config = dict(
    norm_eps=1e-05,
    init_std_qkv=0.0211,
    lr=0.00149,
    schedule='wsd',
)
Each number is 500 + 40 x the weight over its row's rms, rounded and kept within 0 to 999. Layers, rows and columns count from 0. Numbers have three digits each. The size before them is the row's rms in percent of the matrix's.

# q: layer 3 attention query, 448x448, rms 0.0903, rows 271-317, columns 0-63
# k: layer 3 attention key, 448x448, rms 0.0904, rows 271-316, columns 0-63
q271 099:514479550495513486488385463546541532514485494545484477455472572511487462522495508470492482527510487468497473483512494562539535514441502494456573535560469410454638512541496559485474482459483549
k271 124:470484504590531456549465501552627519524494493578571484411469527510526522513480457404584579541494400562457509485524526496464492500497522409439486486513513480439447496462493478500489563466458555
q272 098:485448464554511516545540532494462482508521437517519515524521452533494482562461503434526566446514491508502483513485406555388552485517532476463475525565471519464519472502463537421458496452561489
k272 106:542526477584477471464462494472520459546495567569491515492494551558563492474533485380496522489506399508467514479524454458531478460511583440444555536520516439516446511474476538444489507483476603
q273 095:496427496492454487415530540522491494467524484505498456503505468505495487538480507444475490476525460465491573495503485480530437608558373477572436467486471430508517546528529556500515465582514470
k273 099:482493510519478514534443454537579496460501438525486438535585512557505476539518468478538534488438444481490572440504518491448550428454437471468522458529486524489454519493476469420472536492457510
q274 097:531491488450460455474494550535496465497536545508530500466525508533556501441451484483524411464484498447595450485509505523556518533535614509506463566613498419449471501488544576515475463532438548
k274 108:466550435577544530480494481512536520520468498567500481403464521454473508540519514445618502555555473578438523490527513489511489515456423367411480489558477497484496505508437489475469568503528565
q275 097:501537474536518488504560515490537517527501444571502588501536577574479487474512536511492494492453501503451503550471519497528468505516466488500513521542473485468597417498486524479556507448441472
k275 094:538447464476493471543504491414429568507471535537531454511543528497451479443565477519474433471525518492522502490557507499502518496386498479513510471473549488510502516523496461460447526564521505
q276 100:528544523482562502517523529481493428512493462479569460515525493448502559477512514474548496461513538474479450493518452487411512454499473513513514456537492504534458483545473504512398478474385498
k276 096:480498464523467418395453597499478451520486431505500545528457478465522475526475595434478446528539518532449564458501474485518514494500525442453513534476516478470517510513450566440462469502512498
q277 097:517502458569546547532513531446492507507477560510500523536455545464509525519485407518490537493529563468476529466512538472474496468487489483516487471498484504499523522531521422519544458510568520
k277 092:425535538518497534566510528574478474535450486489520486523525499450543452534507484521484463412478561565525450428544450521444534614438485508556423469547495536501483473574578464510556456488525495
q278 098:483482465480545520500558507459494434451531499528512459521519480484551462519520433456495482483486487504494521496528456519434550521544601537469399492547493503534471543507528488492541516477536507
k278 096:550561462533447509472521457494463433523549520539474548473513452523409508512490519457518472493528442551483459495539468487546496605425474474488527512540598528487497515481493521476500470523441476
q279 098:493459464435437437573458472470472463498502526569517472525519515606515483509456479539501488521539482491509468446496505472614457463534547514519465520423520446445494530442442497511536467509440532
k279 098:448536446445489560477507504488503517525458498397521532487463418536459453501546519530462422483498564507504460471457567516465433494446440525563484506493440499575523451548503441501553552500507465
q280 098:515512455484530536508545562487527547445450510474513533459576551524521562519516456519535491534426465503476567385472593507490528470515550506454447482523491499426515446523478497470599517481427512
k280 096:469456518479460465569465395437456484508481486444447451513456452537473528525520456498510451509515514465483489536440424512517517592428511408508428509459422534472529414466492529414522515521542559
q281 096:449514455454474438512488519453440487533514501521523482532471450680510475499561515550505497521505466469551516447527481434487475472472464519563539480485537529557543470396517482469505518518507535
k281 115:489484506495478531528485498496422526508498467374524551495483485452499467508512490544464490509521555450475500550499516533471454471508536530529512505420557572475469462586524509524523560432518460
q282 097:499455478516417574459494542521541485614533528456519539469491500510509507544480412457464483532550469506558451577534461481492494493542520462574474523499383444525467516517487555500427396548475495
k282 097:504488522484515544452441541561456531538482484512436449483557529400510498547499479501487504453447489508485515448450467462479493483425511510501435490482444473483510525529575378510506461492498498
q283 098:531456548507511484513449513500488508537548499527447525500581495517498502557457485469532448470498461505532497532492513560575494513562563507476409545510506457485445514545490509478520457512502503
k283 095:517589484522471544496457449522543553571493462504554490427544457510540527505590417562549494521469465593391577420512521513502531518510445449474471494540532588514584467488475498496560548442504529
q284 096:465489520546523517522481472529470427568468551503498484511512491476539447461556477485504575547417497541463478476521391466520515404463506514597541502514516552553574530448443543525521553548527485
k284 094:576452552495490475466540488432491488451493534505504482461505447509493537491507469447410503479580513423486467470501482527445444505508527544421481441473582453549481507544484520515516520496558530
q285 097:514573497503451461475494530493526546511439488523445549551500508507520554567427502513497529465464525473506498536473516561476524543561451509479483511537492488563409546522501459463634527493532474
k285 093:441465499531524534486484488531509463564518428520576453446506473499470511452520535439575622503426486510493527458562519471511549486493497453527511526484555553483431479501469544497499452536512533
q286 098:570481523468566484462537432516507459488568534490487442444447569485480547430475514501529496510466535519431559449533475446507551528449549551441485444518506468573464438493546489464464466551533497
k286 092:504513438506515506485570490439488492469486439545574471505529530545529550458462602440570491575529471496501507508534521509522516484511512455493553571553454536565450514515383492457478455519554503
q287 098:432484456476481482515496451472530451527525536471520539483413544476483437518558421501454496514464440383482567452489532535508501465483512542515524495494479542460517517459500594500476551507542506
k287 094:536497554503599467527528474497500554506500553525451528488516532522483460499446507443524585477506505505471495543491445481495455532519493506597472502530534498471447500556549507447419533478534542
q288 097:532524467421570477516578511491496543449530469556503451423510506529471465476532511545516468581397538544494454517463518518567454543480604504483445460467457593472575530496495540489513537565487569
k288 091:480508523478503479477475471508506553522499477496506511428478492524488507445503484506510514527462498548498483530539544552531469510474439571495482524499506452466449484440464533545498534531544408
q289 094:538495482519461466506531482462556480514488551479432455532520488561450516512534482487473507498457525514526553495511553470565471440501493510564513456502538523543454475496427505430595503491435503
k289 098:544468535505512566526564433464506512480505526493471492546560484453511507484530445554440443542519481424446505537457505580480523457563475557536491560491451465537531474515508477510455474472506470
q290 099:483535502468505437526479439511501436542497544513499493498491509528467452508532455448506422514525440497517468532463409536587465455439437477554445462485530558562464540502443501513548527502495513
k290 092:562487504448516440501498477449467485488500466527503510471546448491506543499509454498461513517546503546438476443464568549496524395547516493548532465530520515568567504496480574489505518512537488
q291 096:472462505538528468551494488480478544561456493534496455549506533517548446509511502544482536470542500567446472488529484459520514530564533516520515482496389531475472457555477522512457478488542449
k291 105:477549483504562523475517413549551473527539500513479441407533562520476593559544479429557560499454455561542524432502598473539542541501579487456447519584486521500448489432571478530531527474558488
q292 092:514512476500517473507509486511536530509444526541490449489464469544512528514527448512487528485461508455541520489486503457513454498510501525482456403478486468603495452486450477487542530516493489
k292 118:505462599423432513508475522467433499472527466465438472559520461474478533459514446599395455520466556465559477522460505505504490471562509568550524553394479474511477447515506461496482476504493449
q293 099:450501508516539548493510471476430527468495463474451521503465520507498591436559528522524578430439417429493510513428480454491470549466519482503473462479517481528448533355519494435540563465453469
k293 103:529503461437513429517502512469471541509506482410542501483503509557424506476453561504468483484522566475535497517551505488550488469528508544529588533463529534504421568526542577494467537561560477
q294 098:465561503477455513498559484473524539445473454568508513460501488499544457524518516482504460525523503467490530538486572563476483454530485512505467525485496499541547444488455514497574479490420470
k294 093:540503578499503529550479441546499534481518544449486540571517490479512482466521474514462448608556455514568494430479520503549472523476528434559477535553501515501509494481437502494510498611476442
q295 096:505544492524519514537507488517544572493534501462455531549490461494472503527466453467563489438428496494572550522510485483513448538484465448534512422491460528542448523535485485527536531501458540
k295 103:514466514437442529470495466426515515537532551430541448485473470559486568484456453552452494514505486514575466502512630472515583416580515529483539480431490466545520538374535532509520490531476457
q296 091:477567487480532472474500550495541580499487530521477504488555422545502477507556559485496486488444529501534503540505520502539452483544441509440543559422526439497532410458503476500537549528423537
k296 092:576448585450480481488493486420539502508588543435581524509443488519488473465508461552503469561528484438476552518446506546468514416573482489502551496441533485552579475500433514528482456537540500
q297 096:469485469482471543459499491432527574506540443452506488554547537523432489515455513559530483475479513477441512431523518532461470489533485447561517497463538547551513501461477504495467457592517458
k297 094:571528549493416496465501457481472499477543534443489548554504483544451479468538494531440548386534517514561552545555458440414585469530462505496523467493479489516502511518509502470473530502525507
q298 097:514485495531490468500431478514463527494527534488519525538509480515535430526451535532443487435519521472480521461492510516479524535526404522422552464482552532494454499444509559503568555414473535
k298 095:556524484516526458503440547480480474478546442536610495460529525522510534466447578541537522567439572563488481529504558527402482521503508494464493542550474522493425575548462506467480561465493539
q299 099:438490482522549463411477554472458506493611482456428474516468536502485527442556572502498582508390505508495546491509473489461468469506491557461595493446549530477530477492427523478443529485502469
k299 094:588572540544560436529534518452594478493549427487515499472417506497510558557508528461517507476551483487523499555515498514426585489482545446510491495524529541510488521482453472451468543543522459
q300 096:493522472467429487443540527486460510469524395588550485427521486495546453539502431502461446546506540479529483465502482513482564484575518518450428467578486431501509470549577508464517492479529490
k300 098:519558477520560546447417522459551485523502503504498468561463586528479539501472499495528470484577573553526494484485461512525518543524549383542515544513493511515485446527433529467487532486455547
q301 097:514538495542530582465525503489488492472527459562539539543577489463601533455483544485526538452476446455472514492509488471522539446504507460502541481478477463542414526441496512463406567508523483
k301 096:446460490482483490441516518528488515473532532557455458592491595490496501518515519444491398448483539475489480518517475488535527518539466443509512542520515475418580575487603482474517453454472504
q302 103:571517517551565460510562564471500555529446552517496489564508484555547557573519533486466579540499499547507489510529476500478466570473546482549452505501544480456469546488525527531533527460508507
k302 093:453567523477521497481569515521446494548531585468466476490546595469434464475499475569466415480456612540543524521475472544589517506512544524478490511444455443494430474478544536542493461516503521
q303 097:465466475499472464528524464477526460472509483450496506527492521457509493445476529461485536564423525443486530440446496487436499435542437476543527404522505488514479513540531518549515494502483467
k303 093:500506525512483487451536465406507571496493527484473455548521492555434464543543523531518453491627529571588497548510450513493521491488522457482547442505506435509543521535477465441527470576478511
q304 098:471518546482487513419502465504536585543584452444441496466423458508435525488481472455468524419478481551506498476512426535510508544538460430593522541463465485491474445564486548428469485460517490
k304 095:570496453492544484505507557513567525531547506452527497548592560574516461523533461535537486489491504481549525525488528490497520367536488551484469474519459456497533583481484429481539494501468525
q305 102:478467550475469466505498512480498502502514541474444519489486489479420472543506552532501447518452532500508459498480464467524465509496451486527551565527538437465595592526521545519526484535437548
k305 094:530481516489467489506506517503480565535488526586625484445510423538505537508515510468557539433495500481461522464471511512524491457540462480523435469486504467601495491549495468497468498536552540
q306 107:500501516566560522521443521563483467505482524507540501518513418459539490504451459486482462468470509510449491513499493476594529597433501459485517566518525533467463542506449494493499520449479561
k306 139:480486454560557442505459482552588489481496498550490474433510526474519483490536541365582575501459456554478516445525532518500494537484484418427523529555496479475506543459495500500531496492515555
q307 095:479542522473439476533460519463477513460418471674504465566534513464577480522564495480482503488560541478497444493469510546556483516527543488522459576507456442534508516515496525482496510440496463
k307 102:407548513441502508408459516597508456568525482549483519430549556498468470524502520467488510489460451559472490420528475493523504516514515406535465464528531453457516550473506534531553510495447527
q308 103:489501493517572494475466453499527524452481506490473502448418477438483507447567449524431566500522440474501499466453594442512508481536475469462542437484449580431536485521474478475505521494570496
k308 095:474458486495537443519490534520503478523515491536511463468475539499484474498464494505517581479449508468506472474501430483580458545500451532543439544403540456450421523459545555488471507501526456
q309 100:500525522511517586449397575470470508454518486600545481411563486476549473465466506497496508441461443469512477467521466575448533472486529485477459554527448476503523483430521544484516571464500509
k309 112:491525475540495406514448533551539529517519499543551490480464517503495487451483563436527537521487476513491525443521540469531443517481486429433471540512544467472458525511458536496440518518465559
q310 101:463497531507468494488467502470478480508500503525475483531399529540501584596585513549532507498457569452412497579469528448441583519511542509464484424463467446521534498557477461401527447619498505
k310 096:500540487549498441471531537532468495509448592566556478489569546531524476417520473496501465490475516528572543488501410536590480572488557461532543555571470444464401473510521511500457473513537504
q311 098:490504501551516465520533501499434472532439430534481530544501516475541479432440626478513519559431486542405512447471441457403505536466471517536486580504520527483420561508465515483426511429543471
k311 097:458498462497490440472501504493500568522531535515469466427522525508568581483528560471479519475522496476524510514493517464574520471548567442477539450588470477502500468518485512545495519517517486
q312 102:536460538573483570529512422495451456476525544548515512494478541515463543465498501512496507481530385475509487519492504519494477484412551507505450471529510527525468537458459490483535504505523416
k312 100:455547445461522480493512563548444488459461480520480488518543494504473561487477478537486464514471563452495532516505465513601491510510554582544519519501519490488473553500526516419504510534479477
q313 099:498485500473502573468510453447529509557555486368496547534488479480399530487442512472528481549471528481497594540489505496410489521516588471570492509487480403554402470517508524556492434483497538
k313 092:473495567509520524524526495474569537458501537454501484505523526559522517533502498494496454522498459527546526566470541530487552540514473555504507486557487484499599491435557467484547463500488507
q314 100:526586458525522511589534503510446466437458464574487547522520487488475556484466474529556476468448554509547516545497458519465454550468524515451480516504537555435434471504444449511484587466455530
k314 107:452484521497425508530523540485354482554514508501519460493481462562526516452553528554457512455463514480516491432495508489509458425509496566497545495407504468521468506478487546588438514537529486
q315 098:477459560549449473514469481614429537528555521474478458409477428523467526443497519512494485466527457488542479422494417467464495462519583519531502460550525452619502537559547515500508398464517481
k315 095:538486539467477561543496479484517480499477376471440491517533535447472526583520527555446524564491457486532516518446541503576533467509479469502521526519417438479540488538539527533555495521492476
q316 099:488438515501549529484489489528483467501517449446551479554502484425511481476451476484524491434500480539516520444540518475488524505563456470451438462487432502456492463521552483474544493499533515
k316 093:513482500520429486472416450485493461499494462398512559545462555548510506500515499500512547524525469522559502466486465435494522519429482567441482493506425470433584526509509443494494487450457565
q317 101:480540441450539514440568486470475501467528435508557447564516533500546445458506493553531483461547547552497430507516504517481574514497521517493467490548422499531511491446522502514451500510529553